From a checkpoint of a small transformer trained on Wikipedia: MLP 384 SwiGLU, tied embeddings.
Each number is 128 + 24 x the weight over its row's rms, rounded and kept within 0 to 255. Layers, rows and columns count from 0. Numbers have three digits each. The size before them is the row's rms in percent of the matrix's.

# o: layer 9 attention output (transposed), 128x128, rms 0.0718, rows 44-63,107-127, columns 0-127
# v: layer 9 attention value, 64x128, rms 0.0574, rows 44-63, columns 0-127
# gate: layer 9 MLP gate, 384x128, rms 0.0827, rows 0-14, columns 0-127
# up: layer 9 MLP up, 384x128, rms 0.083, rows 0-14, columns 0-127
# down: layer 9 MLP down (transposed), 384x128, rms 0.0827, rows 0-13, columns 0-127
o107 103:122104177126125153161111142147130147159072093069125155103162126130113157116132146160142182143137145191152115141159141129131129093151161121067122153141142155124111117119131118082155130119111128126094088099128124127150106129138133133141156136127153132147112138120132143142112080140109134117112130182114108158093106144137162131177119084144141143114102123174129134127125104135114139167075
v44 101:144148089138114111152101139109138141104131127118117143173108111109136162144097129107171092112114189131110156138127143147159110124136112158106116169121124102139127187116175079086121183158093079157130153165137145132114107170146113124129120148131128117161146145118126175113142155158179099122125147141112127133137110138163136125074096119122125144127079114092133121157109126140112121153114
o44 099:074141157119094141112132114107112181150125093120124115123123150155119112149156194093123100121109114123093118175155136111075138114136136118126053145116120142125131148123126144135163174145136162163107115106139154117127143162100114152114130122125136147096105113064174146125115132140152164109104108148142129105163132166099104135104131135146148103117139139078109144134144105115123149166144
o108 109:145109088163141124166140114154098141132092147114130141127127156105137160130095124122101133115112154132157102120086116119163138110134130120173115102075103089138112165144125106121091121107100138094160136134135107120057132125134118126143180093120143163106123146134129127074138131168098124111159161171129154151099182117170111127143161128111124136142099140151129153120149087113162119093141
v45 103:103153115133141104112141157184145121129086128112130136110136128095160133122126133106145138125146147149122132134164179079100128104068104121120104116174180120173124155162138136143162150144159109117087147164107153156104113109124138111157143125169132184131135123097152112130116121175156144139097118111105168128105142080137090097135145126113122118117131130114159136170143160138110086130147
o45 101:124130156141107133115131146102119134097110113095139099076123141142164103141153116107162102141096135149139133191116087130121076129138142116166117138066124101080138111135115157111139118162113129092143098072118137120128127148143108134099153128167162133153129100195134134106106110144139113106107112153114086097135139111186143134147105136156065137153126124114115142148122095123129125138138
o109 101:153184151106138064117123126137141094115092111131160116145128116140080116108120149143164122128093136129124104152125147126106085107162124066105112077127147148126096131141128126149100150110174123126125145184148132117112167117114136140137142152119108077120119106153123158161148149136139141147125118138100147187159148106127131131128131178115078124159135131097121098131089141150164129161120
v46 110:080112132117150106079109101151166169113116134115122146126141137100135159117101113133158134169090170141135119105147102158135135118110175147162100146100120188128143123127163116109093114137098171118127077126133114112135115147099139137128084145142133141148094061141118137119166102146105100127128111130115150143145112123137128131152154169097133114096124122081122117158136107116189118168138
o46 113:148107074121132133149117140111086090135117128146160114126116133088108100132121132142099153150138120159176084135148100165140103138137131103127101108122153106124164146117133118129087117151142125151081138129141161114136129179110113102117173133121099129121120073051121125133130099156126116136122140151138124141125136083124140184130123120165216155116127123131123105148098142115152099133125
o110 089:139158101145088154118105143125119174118142077171117164103131117131137130095147151146121133123147083165049155103117143122167132152128175141090130101132090092156139142131125129141131133106141147111134129149167135080136139101111157120113145128125126100113145126158126085124095115080175101135132077127139162150105093122114130089121110161102135079123149105108132135131111135110135112105129
v47 099:084124105099086097115184138142098109147125126117121109179148115104114189148122139126134132129122137139146132136148144128128174117122112111164128144156109131189122166089123127172109087123128133108139144090138121107135131148135151100104114136151106129100168102102149125104090128156139159079077106142165102123156142068146134131134104126149121111127123155122122057139127119139096135140113
o47 098:142169129083113178138147106135101125129149170180130092107149131136161133117133149119130087139145132112120065120104114083081078124112111120088107143125132151113100131141139088088141175148116107112101106147137133095162129102111147106117173103133164181149157126160126144129137148137158135112115101130129096116133120140164152154121143154096099138106127137149114109083132118119108154109097
o111 103:147100084159128093107134146098133147150139104101111171135128092123137108128135114122134146138074129098140134111124112158150110137139106128114117126166078074145124170090128154133151144103147189132107117111185100131152146125117126108096095154099169085094136145121133123171129120081118123163179149158125119106146107112152112116131083112149120082137109124135154140164124138132142100142136
v48 095:123093169119141138137083117127138153144151172136122160152151142166161133151130114098121143170128134144116146104116130128152144128157144106121080134133132120118171127118152097103092108139106150138176122109147105128109141135124157151138161137110152161131139104148112131144086127123108160122104065177084137092103140117134075161154082146104121148146126132109091073131125127094129174092128
o48 100:135100091131156135096117131128128100155134165095123111139145121166103166094089142162134167124102071130095153100111065190117131142116122164085128105125118058134129144115135118103134111116138114124137111146160121143146069147125142085165123142104129152128148110086138112152132148112155113127089128155129117166105091153145118162181132134141126125125141139119155115118115138137155142111138
o112 095:142129140124126140164114102102111124117119093114119147150121135110164124163139127105092088058122167118139062085126163122159145126149145131167151135116135142090140111122160128180134138104115155157103118125139186109159117119118129127085122151147112102107103129105112154127123096148151137130129148125157088135105121125138144103096175145090118087082168119133149165147148146135143084123134
v49 095:138105131162107142180112134124168085143137146087113131128122125163158168136123109135125121090103082150161093112157101111117146130148117121150135126152123112131134097130159083142137145104137131138164088100125152125125110137079118121094127104149122116167130133154189088125139111098156147075155141115102117149146155157121100111171097116113138176123147115127098138092138104084139106092148
o49 084:103113153145126158133130155123137124095141095093137134111132105116123129120093156108139172151140156107142145139122128096166143093114176137109183075119167109120138108102109132093058167119143127085138080112104115162162171130171162148110120145137141110143121105177132120141114138103128125154170152084152147128088135113121092149090154143109105157123130119152138132133154125134149133124138
o113 108:107100110129149082186103104108110151109144116115132177118121130112144092165133157116137092120130108175151123112097170162108130157112167123106087131123103136154124125147140124134124151121117125162136168086157150140144146112095126147146137105111118138161141192109116136102129137177160090122180154115162179135124122133120151135127103173109176110108136131113099122135115111115133122098092
v50 105:124095132102128135171140124161135118112096086136131132128127089133147117106168124120128167115117159116169129149102177113153134116165158098148162180146133080149123118133148139094145118156124143112102153105136135099105114134169130164102116096109141145124176129166112087131160168150117070149128147105146170116132120090136072122122131122139116122156165127130141087098133133082129129149108
o50 101:143116109131111156101127100144149141151150150185128117119168113139126118090168106125116145090107126142141113094142166127118123158110100174112092128160150147133127172130148121135087173109112151127177109167142146111111120116145172189161103138103089135133204173125114175138096152117129127132145124131128117097152123141133130155117118119110135122118134163134135144146135158087128145084120
o114 111:136153149133120111154128113131121106121148111120141125163146129163126183130057144077145110128074143151102116179147122119116070098179148096098142117141130141151100072163108139179124103135170112124099127144149169128136126134120136116151150136104119111102144103101141136118145111122105102114125120120088132167152131139095134141118125162068128109172157119100127135127108135138149130101110
v51 101:148143151138135133096138149137131122134061131149112116124100110152110113120153161109128123134103147120147105130088129156151156147106074142101126141165106152138135079095122126124145116132128156107116078122085132171162142120152128110119156082142176060119167115181112141174132122127107110171152144129142112164092131106123156120112126148139107132160123085132123141140120084112109148158123
o51 107:131142152186109147136144138131159153104127141175076143106137115148143096090150121084136138125096115147101133162141126107137140142132120097133104143169129109109129145123130154093143175083080117178180177098141094126148134106139104129085096132111145145108151112087127095135144141144086118116163128118109122149128105163110119103155137104113138116128117087177116130141135129149147084144145
o115 093:094154098094129135150097125097144119146112113107118152174109125104136114142124092113142163129185110116128145103155161101134162124136150154129114116096107092145152097146125129156155137140164135112124141148108149151128090140107182158119129096172140081101118140086125162133120109074149128124127113167187137155136090142135101118103127134148123126160132094113117073149126114142160138086155
v52 101:114116118116104101098085109126137089128070124126123131109102161148114098157116105133153136111104108086112136128112134140114082114100124157166117131094103122119112144148160128147136146145138112120115132132144159149120128118121107069139087115073071110148155168124130122111106145108183097153122121089128143118091154067147123160078126162112109136131137142123138154105127123090113092120088
o52 099:135082152128097135125129131121109143065165123067136124115127119148129072115165141104138115169120139134122129143147163093094139169106130160112109182130147087152132135163122170154101117138103126134106126088162108163112139129169135128140149113128116093140138132138151162143125129201128146142144127097134153120137147140105109124089107116148135069137121139112164133119116109182133108115125
o116 090:165126148115099161080147136125128131144109121114130135121152158131103128131136112123082130121140137140129117116142116153165097164102165088152144124166128128106078121110096101110134147077149136158155092108120101139108169161119137097154134170148127161088108105170133110120141099128111138079124185161115142139156104152134099138141105108119084152124120138112133186158107086118157140147104
v53 106:136163100131103086111132080166128126124095111149150153101119103159104094159146121115139138159144116128131085153118166108147124082118148124086128121144162093134120093116149133134102154122098116167136167136138120136133147095133129126134159184077169180109091138159136107135115126165149151104127116109116170136097117118124130102084134126152106135120137164124151124114137167112142084079141
o53 099:105103130163133129134110137108197131091095093164146117122126114179130169137159117111136119097109116142110116123087104148168130146134108137142102142108105124124137052129079109128135110093105098093139131101124100160101129090102120123194096167109106147144113112135135175151153150120135146123161176144087107111120126130153115138156129150129142122139124114092127119143133111139144131165108
o117 113:185123107117127136100158115132121094091107137139084169105158128096126125144142149141107107131156143162116096174177156143123107126141132171129138130133105129104150124135137125122109149142167146129148095163156142108140133172147122105130115163116140149140114092156161101141177130137103110111096121141125139151154207103119111097137069141075119123137119118175151158122091114133134142116134
v54 092:128155172102099097181140082115136093153104116103143120158101129137138127146161171112116086125137131091161111050124172155143116127151093112145128116145120132124077115146087099112122155137112110136136159152108146135118092184144093074144097102106109161121149099121125113158085114106127122113143139148151117152130100171146128115142111122132146105117118113133150122130151128123134111159102
o54 096:096139136124118156125166064107168119134132117092136115113134098122130127140150091127120104118181068106091109116136146114109109149151099108138116133122093170107150135089137123137119106122144112150135149143115105111081166161137173123125162131138109110123127139190127111120153110156145155121131106119094127146135126128092097093065146080113125093121111134114153126094142134124084117167100
o118 095:158121095136116093137066120137109151101105129116102140141150159129157125102100147123123110093147136136110123142139146112175134122125150144118115093129141162147118128159142125188139117141137102113137133106135116171139107088123150137152122142164141115138088150107113128145146156117138108164163186090195175106145089139129083157151148155160141129125160139135117132110116078131147128072109
v55 100:126144142151147143118136147111079080112070141102174133142110147146119144097170109140122113120123129151151140143138116161153119114099133116150132100126169187151137120159128094102132169148118111132185180131153124124153123139091105138147137151135136133129108133145118100168125093093109128148121151146162157065112118162132134094128086100172078133160151155150130116106128117132125133153128
o55 101:123096090130146118140137148108115131139132124166171129141148112083097120153170149110167116137132163138137146113153093179114134136115162077116106118130126135093130115102115162119125063123117116106143129113135048145083133141113109142127105102143138151096126156124126113096169109120102173135152110158104153163132144159147154129118140157125125135084098105161182100138123132132162126114119
o119 102:128129154148117097158131124135111088153116157085096123162143166136121129109097144131110097145124123125134100172133165099153097099123092103100125167136082117125112120145151128164103152111091113132112101132129132196140087162134148175141127141134151140148154132142154126150132178111119142126085162124145122125141146155131139175146169072128125093139132130118117134078159104100102128122089
v56 106:111124091142108129165126108111161146139139132140121097123129151143080140132161164154140139139131139112089173147134132150130131129144110147111121105114137131156152195131129137110107140130144161130096083144120153153121162118069107131183124155100127099133147109138125152152122118097119134124111119180154114170126122148121097080132185149126140183130124104126200140112099132172125115113103
o56 101:102098106153112159066138118131119097151125137120154104123131124139102150094088160102142117143125085125106119132131146077127148170158120135189091119143171113062106104150138153116146098103169078184153116136137138091110095168092139178111125133134113121116107112146126114105123135153105108119130126149101133140146124120125109099149112115144132137153094143119134144161140135089150100119109
o120 097:089128149115135141162174144171127150105147134109106095089100094130160097093132142176157072122124109118155122120140122159111113111106156129150126138137100125139088164129102132129122122095138135128096107101130076124141136116141133059112131107112152164147119177106141072152113120158120124097132117132121127118144106091145149130158138111159113167100063126157109119100132132146133151153134
v57 104:144133150126116126114119141127171117103148116099107126129173141116115089124119127111129094191141103123128110115161162104134089117097141121107134137121180134140120114158114094157063171138107085146131151142151180126161133118140166145126114116132085109127112114117133119149120127196150131096157136166126123116157187124131089122133150123111135065151113117145106097140103137130090135123151
o57 096:117120117138134140106096093126112091112152110084133122131123138093137150145136086150106128151148111131161171138097118122137106107140093103078144097085102126142151169116138072093134156149131150110096135129171149076114083054097152132101164157120160080153132113122165146147140109098150142129101137148125100147121136130137127147153117085140162109132123135108135131108111134115117119147098
o121 104:138137128124131116119168092119114081157080182104114178144131131144139133141130141126100152142144141151134100198113112154072147135111131104123103111155119150078126129116098145081132120113129109147120121158109106170136122192124113141167124126132128128164136159136150149118155137160106123136165123162151194136106141144125143123124120129133106141063124128141107093119136115125115177134112
v58 103:134142135164121126107150126137141125104138124096128113129133114113119102126167124095134082174125122144135107145121143081168141097119146169113114140117144109082134148171111128146102159174123123113132160086104140090187133144135134151136123126111108128121159144127132125082086126133116114153155102107088155155142150142118105127131086114118161113134110132183209137177114086098119119106145
o58 104:135135120130117126138111109106157153188145117110104123158100157157147132143132129127111125129086125129126155155122099131129101126126134111095204111099110156089129160130120167083125138138144136159109118150106094077110129078128112131109133128133133065089137136186132123171122089126142148153113160141161101165157123147152101119132137095138171089107150141129151163142112132140114102135097
o122 096:171098168103086106131111171122136114109132125130140129117129136119117180144125089132118139121163112157125114157136104152160159118133141185121101139157090135137103126164165145107112116101137186147105129120171122107200110126118125118182120151131154168115130137155141106113142143167114156106098123159085132140058125142098157135091113147111125122114111138110117148135127143136135117133095
v59 102:105126141123116132102120133136118165084163152162105122131111159134132190077169156110099134100102124150133165106142145087134113151098098097105135097154127125151112136115156123138120155091127114120166157157148107123132099117147153129121150076122163110163125109151151170120151095099174137177127111141106129120131115156133116144148142131131112107105181099167128137139146144159123119192136
o59 103:147135119167120129136119124106140115140148105145108154168084127108077123176119125148162119108133129095122156149124112126131122104142143096087103108088100135125130121140171141129115110118143122148147101142130089171148158170145082158126099135137166103093090104102103122101122163117152134147129061148124107050147146150161134150152136151132129155113140127168108130101126151108089133145117
o123 104:109118154144164114134124118111140134126090147163154160120122114162143145127123118108116122115145133152103092132130125104102081164119130104153116105121130117144123114074144156156143100151147122077064138134098136131087110156147110128078128076069119127129120119114135129137164152095132114155169136129143128177166101155098110144125144119162097156121144118097141136158118162149189113157150
v60 100:132123119146110097133145183142091128161133126122155128147115138120106117103143143110116109145151121098211111107121127140086139172123119139133161133166110112118090155141091136125128160191132124121105115133109157071127124074176162078115128119146177103146132109109120085108138117132127132114141147174114154165103133141164092154114126121115100151137110151113149116140124102133130113135099
o60 104:153161173153136110134142104123109145128121123147108120145118147133126113150137083107121146116139103123136097122149084141118131144138152103121129094147151129146128169126140122077115109110123111121138123119189057124129122125135139146162166134120158099144163146212130147167118115110161157086126145123119132115104118140101074097128115055138111169108104116138114165118149095114119136138110
o124 103:104139106159139176137117118143151126097121146130099110122115104127124152114149157141114143162093108105104098113103123098165159108111097115137116125140075144157079149120144168155088126119167116117125201134104103142110125132142151095121152133144136118078120119088116179063161117108075107134138141144115134143164121139143165108095136146119130102143117107106109160121083120120119131105125
v61 101:108111105172116107108162135101083171133147126146135124160139143117155140117152121106159122153132167134125101150118163155091128082148110151134170152139122154163096157119148181100140143116106133154126114119123091119108167130113158099139130141072107100166108166129156112106130106156101105181103163128175111110125167122102093127138144146145117144112184114138135143131102103125141124104133
o61 103:123094140114130108145148139128123122147142106207108087144116138100129125139139135139103152095118134145097127111163126113127119134147130100117085120124160148173117152146144151128089082159116107104130127123133054145122118117156121084130124129153106134181162128150132163117139117113135151142156111155151147109128140134098117149173140167138182072156084171159136147137138107119136159115152
o125 096:123128104153128115153180147144118120147127124120084101139135072152146129116156134185200106162140122153143170113125094156109100131128117141136106118072150120079119124144101157126130125116119130117141117148164110137137164109126151133151123159136136172110147105112156131151098129166119102121142121169149132104152153101124173099116116151139094180138136143159106108086134122158141127161164
v62 107:156114093134106135169074119118104151108119155135179159130151152131138115089107131123136133099137146169150145104090136159119142119142112114133108115110145131137164112109162143148117073139121117107114108165114143087089075093108121073125158113142136136157096127095145146143124118122114141160136123098102108106118141161131145161105147103124139085145056161151107116107105087142138105118130
o62 096:123132189136148113126160135101130144072128107124119122145110146085103095150148118140120146134114116106170118111104112140141118115131118118129121102098112130166127133168093122108121138130118122135105157130172120130133120098135100109162086172124084117146130127157135137143130115111147102064117184135163148125124134111092194106167117118126177145172151087144170155166167130131120107132134
o126 118:115131134123124120174139147154111164132124126115217165129110127152096133118112119120097108074108143112125145120112118117162106128150142088105120121107141150103135154109168084143116127118100136104139129089105130123077118140135071150085106071097153156105108112149106134118103127141134157145122128113075123110142118163133092122139153093125119134131152110162127180149159106116105134120096
v63 101:146112145099134089102117132107108112140121080159070137142139094140097163155107125158150113134095111152174162102118132148140158137116129150163109118112184094160116141120102152151120132146129151160110114164143110137140160134151069083142132115112123119119141150154124119138158123118149117146180126142106121133095104150115118137114089124140104150121194118119106115116122176080144134086148
o63 101:139125174104150127108131172132153145107074156050144152120086118154122134122141150178126106135122130112103127130172079149149172116149120106096086124131153137113128124122169115178166158170107143135180119105150102142129158126142152150127101144141072166149128126088114117133133152116106132135142162135130141167127156147127110117091122139120145139136106134108150124124129117119134115110176
o127 093:108133112113106093118131125099128131134186153141089166110118118095210165172110109102117130148107061148145137135126147127104102143090143113133131111158112144130136135126116158121116108123168104106119120077116129114165166141136103091133108136115122119073143127143121145123141153120134089126156161135140118141146077124115125169109134152099125132151147137090166096132113149131089159157155
gate0 107:121090107142161098166120127138128150106100116171105102122123162119126119125138113157125131137122132134159126109132104117118092073109185126139154122098115142155094142176112068135166119102158111108138119111152126151124126114149133160133112129134112136126139132176114105127121130116140114152142157082098164114117126127114103089105123157106118142135047150134126086124116158091144167195140
up0 103:128158097082092124146157158161144137146117142132150135131133114155126146141123173161105144116073145106110159153146136146138156169127156088154117095115119086118109133130118120166112132155129167170129083101109149161128167105118129138108139120142150120182112142139164116096120123127145168117142133129171080151120142115173096128147092133162115137099145141124081143127137135149149073116096
down0 108:068100086094117153151098124131132134123147095098132155105121108112088126152129164126096107116147108095060121166084113131140126128118128120153128122136105109104137129108169134158119124120154118158150119117116129100160123121116090098113137128159108085136139136148189141102148131127123128108193125102149077160154152144125107121137118112146104136140151128134121104058140147109090109093136
gate1 102:137073176126136128088127142116118150139137142144123132119110143113136133152056113156129142119111158093103171142119169137127094082164132128117143113112128172160104134118119104097108180145097112149127144149108170116117096153129130098124116120096128119145058146135133142183094096100131144144133086133112085132087125144149126141142121161094125106150140120151097111141112122089113103117137
up1 100:092140109133136110100091119116161104121120074153164126152127133119102123140134131091144113175128089149127127144118104132125149119153152127138096128091147138117161171132159142114133122128100129168129089127161149137158153127140139128146125158154124096079078133123079109171137139105158102153179084156154145137142160123141091112096155132115095123130163163141149136091122100168147086108138
down1 105:115159087119136125134111123164118148144149129092111127105111105125109075107132120128143124164143115154076143111137151157179154165146098136137132091104095122124118167106153147147125145125169119099149189149140077099131172108116114123131099148173107134145119144160108130136121085123129117132170126153165151152123131139133098097112140104142094151096133188112122106072135122148140127158127
gate2 090:120130136107155074111142100112099145128143116140151095152079198121117145148163091145126130107175139149153123141078082076109159129117143141142109136196087121123131125150124126134120170099132120152138141120123131154175118142170103140117097152127147164135121136120095169094102139150092151098112132177107135166098150112148129133149136104120152145124134113134161127118114121153141126128143
up2 096:179109133121141144100131102105096125140099136113210108126124148155111077159143104165101103125133108186150134149119085128135135150111124135152100127149070127133159130096120166097097128132134139072148108127104154155103124104143132089098105124110134095108154116131130146152104114144073110136102140113090159134086099134115107133126135135141120117118097130143116150083133118124133091149110
down2 094:152125150119127140129132112093165148164125119089129096155089141124178164153166102129132129117138113152168090120132120129098083145147135136100124179147145115129162118114128152127087148080165118106136102154112147128186173130115121133143079115140164143118131135138105121128158151090107150139118117116118154114078099094099114109131108143114148162102114125142189118152091123155164125131145
gate3 111:142082141124117092067115176165105145139139142131124139135150146094095109135132113100150122124148102139184138088117143158178105136141133129112119153113127153119098080125106101102153146112144144117146151132115102065100153127093121125135123109141146150133140111110144152076125178132119102156136124132136190124130115129113097101082114104123169140119173139095105132123122117102118168113106
up3 107:140141127113081096138168201145130149104104117122068145138161131104100132088113112103124103111136095117141118122124163176167115134107103112097147140109120139144107081138134124125166139121122117090135119115163096088163132136136087119123134085133130113085134163113149127119126137134138105134150114195129135154108107165164124120131133093166181165135152108141127122111103130157106132117141
down3 113:112135124142112117126126164149168122155149152127147151127133170128117159119126127098124181106125111160146107128168161180127107103136155139112118139153111110144083095153106055157146127085101143112161151115168092127146087137134119139143095143114115126099116143150144170125126149142147126103163142144119169148143110130124139142122126110191155143177140101106138114135125155121099140187159
gate4 101:182148078160151137133123142117091120127101152150139130110135145121074082104126121146107097109125106139130102164109102115143144157113096111109167162176135144152127139139093098092129130119122153123062113105132176157089117125173083084097124122134115138148101067135121094150143142140102106145119138138118116093160140139121144138135128088115101143094106121109117134132141130094155148131142
up4 100:106095106130077149135125132129147138137119137146133072152149125123130105124147106091148146119141076150110121108125088157091154103073106123153127133149136102125156137144149106146129121142128170151147180158112090089146137132120101146106133124156113101136103121145138126102112094159120119131098089153164139121148140088152133158114117146153130112153125100088120110101104131068154120175188
down4 098:124133109107102115139171114140109150123144153097128083123108121121113169141122135081144088134133058138100177134104096178118144127109098149128089127120195115164163124145099123127107119141092100114179135113138128125148139105129104113146146143133133148135132084111111134085115130077108094128128136097124150097125164083131120147121134124141083096108154153155136124125125159128098130129087
gate5 093:142107140124127088141157086128160127054106131155142090123152128126114147089127107112152167141103171123145120133130137162148148130139153138111106120133151160129130123123097145097132134131106156126130100102135101129156151073096109154128103124129154128091101130126119161130153125212124124130152133110159104107130149158176114193138125141120170152158156133105094140127111103093137093148136
up5 102:107152100115151148154169080145157158102168177075146098138136128123149154164093145150100124190150103129108099086154144127100119097151105113128117101135123123140104146104128122147158128156114103188121149140131120124131094138104131118109119138180112125156123122120156168101107132151082105132102101147144154115107129145137069097101129130111114142128109142146164151131094133142116161148130
down5 091:146142123120181178118133177122124110142139118074120129145127160145155116126096132129163129107112171124128101146145105115126067128116147152133132153122115132103155129161161122154132135112177121148127119101126092152146113081160144149118116111132164138122172106127160136117115126120090165131114074176188134128166135134124106138091098130124148128134131127098134101061122139144156133130171
gate6 096:139126136156122140100112101146169104174139093124083126152150102129161111095105163135124156139142111131120104147111140125133119126106128113117160139167158110129071093116131160137111118115134130097126111112154138125115114151167116152117126163171116110162088166156117173184132123125142126105180152182116125151105150135179128119097154122103167106151159108123157139134108075158149124122144
up6 099:149144115138087146106128122141136149137142119118145107110145118134110138136143136109120125149124148092147102093141157155134120151175087132134161157179128123114123142144190154167120164171125127161131144111146114130148154106142167086161167110094151098119098107136136157070138117125108113143128135117127124149156125127133163114192161096132140139139118142144139137106133190153082095076148
down6 104:112134130127108173109112142092101125122132110099121142116186089154103129163124115123118103173143124092148118147087148144103170144147119135103191179122140094102158152147154138156100133125105152215145130143111160158118119119109130113150152079148127152090120082113143112155150145100135128108152131136135145123135116121117152116120118111108110101140101120183111122143153165137128119109135
gate7 103:149144138165089142130135123130110133104132172088113128149141132138101149144133157100115165109088113137148123123168102131150125124148173118127119134140084079111132127145108125090068092137120138152105111110128151080099103115138119173135127140113124122105111091101130135127144136124099134112152117129125146088124164069164097087098099159114130123113091122103147115150148064124148119106072
up7 102:118136080104138154113152157150150189188090154109123127129172135123125123132095133161137091133091137097109127125105124137070139134118109130140132147130169098122130105131115117160147113107112113135142136088101128073099158106105128115099149125125145142134115168202131097104132118136117099123136128135129126121111118132138149147125185139154129167083132126182112122067130113149119107128142
down7 107:157136126137115112146168175160125111137063144131136116117131120135146176119082149108089126147085165125111129144170149131164117128159164140123132135130095118153123115134109128121148100128142132122116139121158165083160130156110125077158162109120128120131077102141141146127123110130132133104140103171090142129136121121118081106085132120056112155096096140108162148100094098128130130098113
gate8 099:139182108164121124135143100114142104156131118135139107133089158116158182132153085123127158176126096078120126164118158101148132162073159120103148186121132104133119139126154125160082134129144155066153131125119139137135124150104097125070163105143148125132108115126118143140100132101140133114095168109110134095115122133103109121114145112152102162105135127143177151154099159112121126131137
up8 101:150153152084133126148136109139123068110114100127158146105128124118190158081111141116129143172125122138118102168093179113087112138088133164132127140148129143115151120178103141149105121110157127086132134088115116133149105170137113097098157085140140146153137129126124177102105126138159138138139142118133184125129094131150147131145145117128127133137135115143163138128084159137066163104132
down8 103:134105136103114143119165117119103114151151131158122130161184118143122125116109164170153131168109173170116153126156127159107144157140108121176108142129129141140166095103114143163153114129094121135083104144097079106133115151139146107148121145131107126077153119097134140124154107129133151127129145147127154132168099168135068123131102144095105152115166118153145122112103070096148174130130
gate9 109:075136154133135160142122104145123144108084141107145131103103098124117128143106109091170131146127130117171132149111119130125097123114141185166111131151097115120131115088112118153129106101132107119145139098133165161161140073094144108143114128117137121111122129137147091155126136159115143191112091129131169100131118105175118146137109141076109155141124146091159150111103105142089103181089
up9 109:092171129131147118143154114133131124124121148108124123158145121127089145155124130143128125103188069152113150133090172110160117130138104085128143141173141100152160095162095174126102124157112118123096142070129137132127123106107144159160109143171189110143121110102139136166117117122115069127155115158123144131121133122167174140115130139141091132113168148093140140128152129131162109145134
down9 104:131152161122117116081118116133124128115108157108136089156192130114146117151086112132125144089198117135093114159121150124114153138146142051145112126112140132129115134104126127117105091127144156128102166113127151126133110102117130113163116165116178139133097075137159154110170164122116087168141130113131082139110104110138123124128112109097120159126132132176154171138120119137163143115106
gate10 098:157103154154113135106191108127123146128147106139095129085116171183090112143090133118078132110150132169144143145166170116141102128132175133135148128142131154107139106100101111138157119096152134143135142103122121156138186098141106148111104114136100135124131076124136117149145129132094150162122082147116109146141156142134106126121147117121087139153095152125141138103177119171110085105149
up10 103:125132069106146114106160127164103146134109146128147138097121145138137125122143135144134132148146138096125150117135114130116138140111128131161108111085106067151108148139145122089118141105160134105096162105097144104143094152127151111147113175092179099120135124122113157163138120106144157175093141160122138138102099143147116173101172183095149159118184114158160115100119131108103128111097
down10 102:122119127112129108107156134109124103115174134109161099119125110173093139146125146163147141123100146138088141115119122089129149152122103169111128090095126168123065174087118115121148184082159105129071118123129137140138145116145148148121141130133151135112096113144129092150112131120101126095143163126087131124093117131138094142117130134155151102113122105111101139113107195129150192103140
gate11 110:132094118106132128134090160133140166143202166071144144101120140120143132125139138124114115119140138051110132126087114122181126125117111145121159153136111129138106094163131104119116117114118123145139113114165138146152156169155127115101109116069145154172137134125157147092102118111181125148097086122124155129142107145126113098121142099128142156142139111158136130125153159123120182154165
up11 107:097147102116168099087121166135123111146110115117149128117165123120171106114174162115090150107149140103101148163138119125141125147106156152108121138139151129130124132177165174119091101136106154158146068096183142129112152106173074134151167134106150120136153122155142153122106122123103121128119108138133152122135134125126136149104114122147180093165155111152127118117081119128172111155147
down11 109:068126084153128144087136155117133103158145145119095139104117131129130115179146118154115150113126138091146091158119118122136158126125144122111163143131099124135078102159130135151129110130106148140156120111146120145139113137146094114111128107128117115181136182167162140073120136151183162159135093105145122126096163141144121143069096114146176080170141132132107141118140149124137109155136
gate12 096:133161117135126144089097127146151143158118118128098174159130182162139112183143097142111144115095149143156129109149197124131184127107082135114109097129129141109095173126164159119080133132114117129144124114174150094139099137202125101115136123101147118131113130129131126135062149105148128080119130112123101128108110106108132151108158114115114146145124099133122138112120126158118118153133
up12 101:120121126117096127078121140123156080188156098123196102107110135099115099189140094124138138111136140160110149123145137134168122153142116129145158123147162127123117050090133126132108131123129125127135118094128132162135112063145156162083172126141118139109132145099114101126116129118072110157134106146131138139122138104112175150138158152155173129139107129143118129126136132109136155132138
down12 099:121111154162154115150128146104107115181105170140135166145123119150130122129090104096083152122139059136111109164158155097141054128163103116134126162094128158121124177106125112136158119089142119134109126118130121097092096151146123142132118108147158125124143139124144161142101145100146136146122114136108153132120150152112095162123116163167106150138168120140149078112140100150107117146170
gate13 100:116137144105122085101070149139129152129102121124157094123103112139085157124102122096108110138146136134119147096089129121095122150101104154136167132121157137116140119117140140121166108123123123095124154101119119127158115088061140115095108162138095141140099170124181158102156103125095128133107079108172132092115134134096125120145101095138134119104119139160062094158106138145123112098133
up13 096:120124143113108126145123162131141135152132095123096126163111135127135147104141142110127104120143133133133155139069117133133150120153124149154147135152149181106063103152161148129134107140116147128079114127159107134103082065096112161141083155176108117152082133117132169103149153142135130106123092110141120084135140107140150134168099143169111125131106118171110142195111140146121104135141
down13 103:144120145129111084112138099123127137129099159144169144138133127129123126115153090095148110155133121143108170065139123126104159168118163148114121121126137129109113111092097104113145134107123140151071097117155110075161133109144143120130147120122107144113087127152147174156145143140109099124108157134146144069091127162156098119111137151143099107096106104186093161144137095141083109138141
gate14 081:117142138124122150108134140108071092128120116114158079153127115118154096117119136094162136141071151167128123097148122146130115118115141137160086119125094131101120142144104108129127113130140132114119118125182158105121155111094116097150131132190127138092083136141111139150115138148113133114143110164109108110098155116126140160107116101210110115127118100152111065175102151116145134105162
up14 082:205138132094151139153107125159079144119118116096151130114150153128120131136116134124154134104160140151176118151149108158097108142085121105110073102104119150148134133132145154145098097157124121097150117091097092139121112135132091119102120132134123166141148091130129130119180085117163104097120099129125085136134136120148151124136104156111108139135137068134102122067127125094124095155137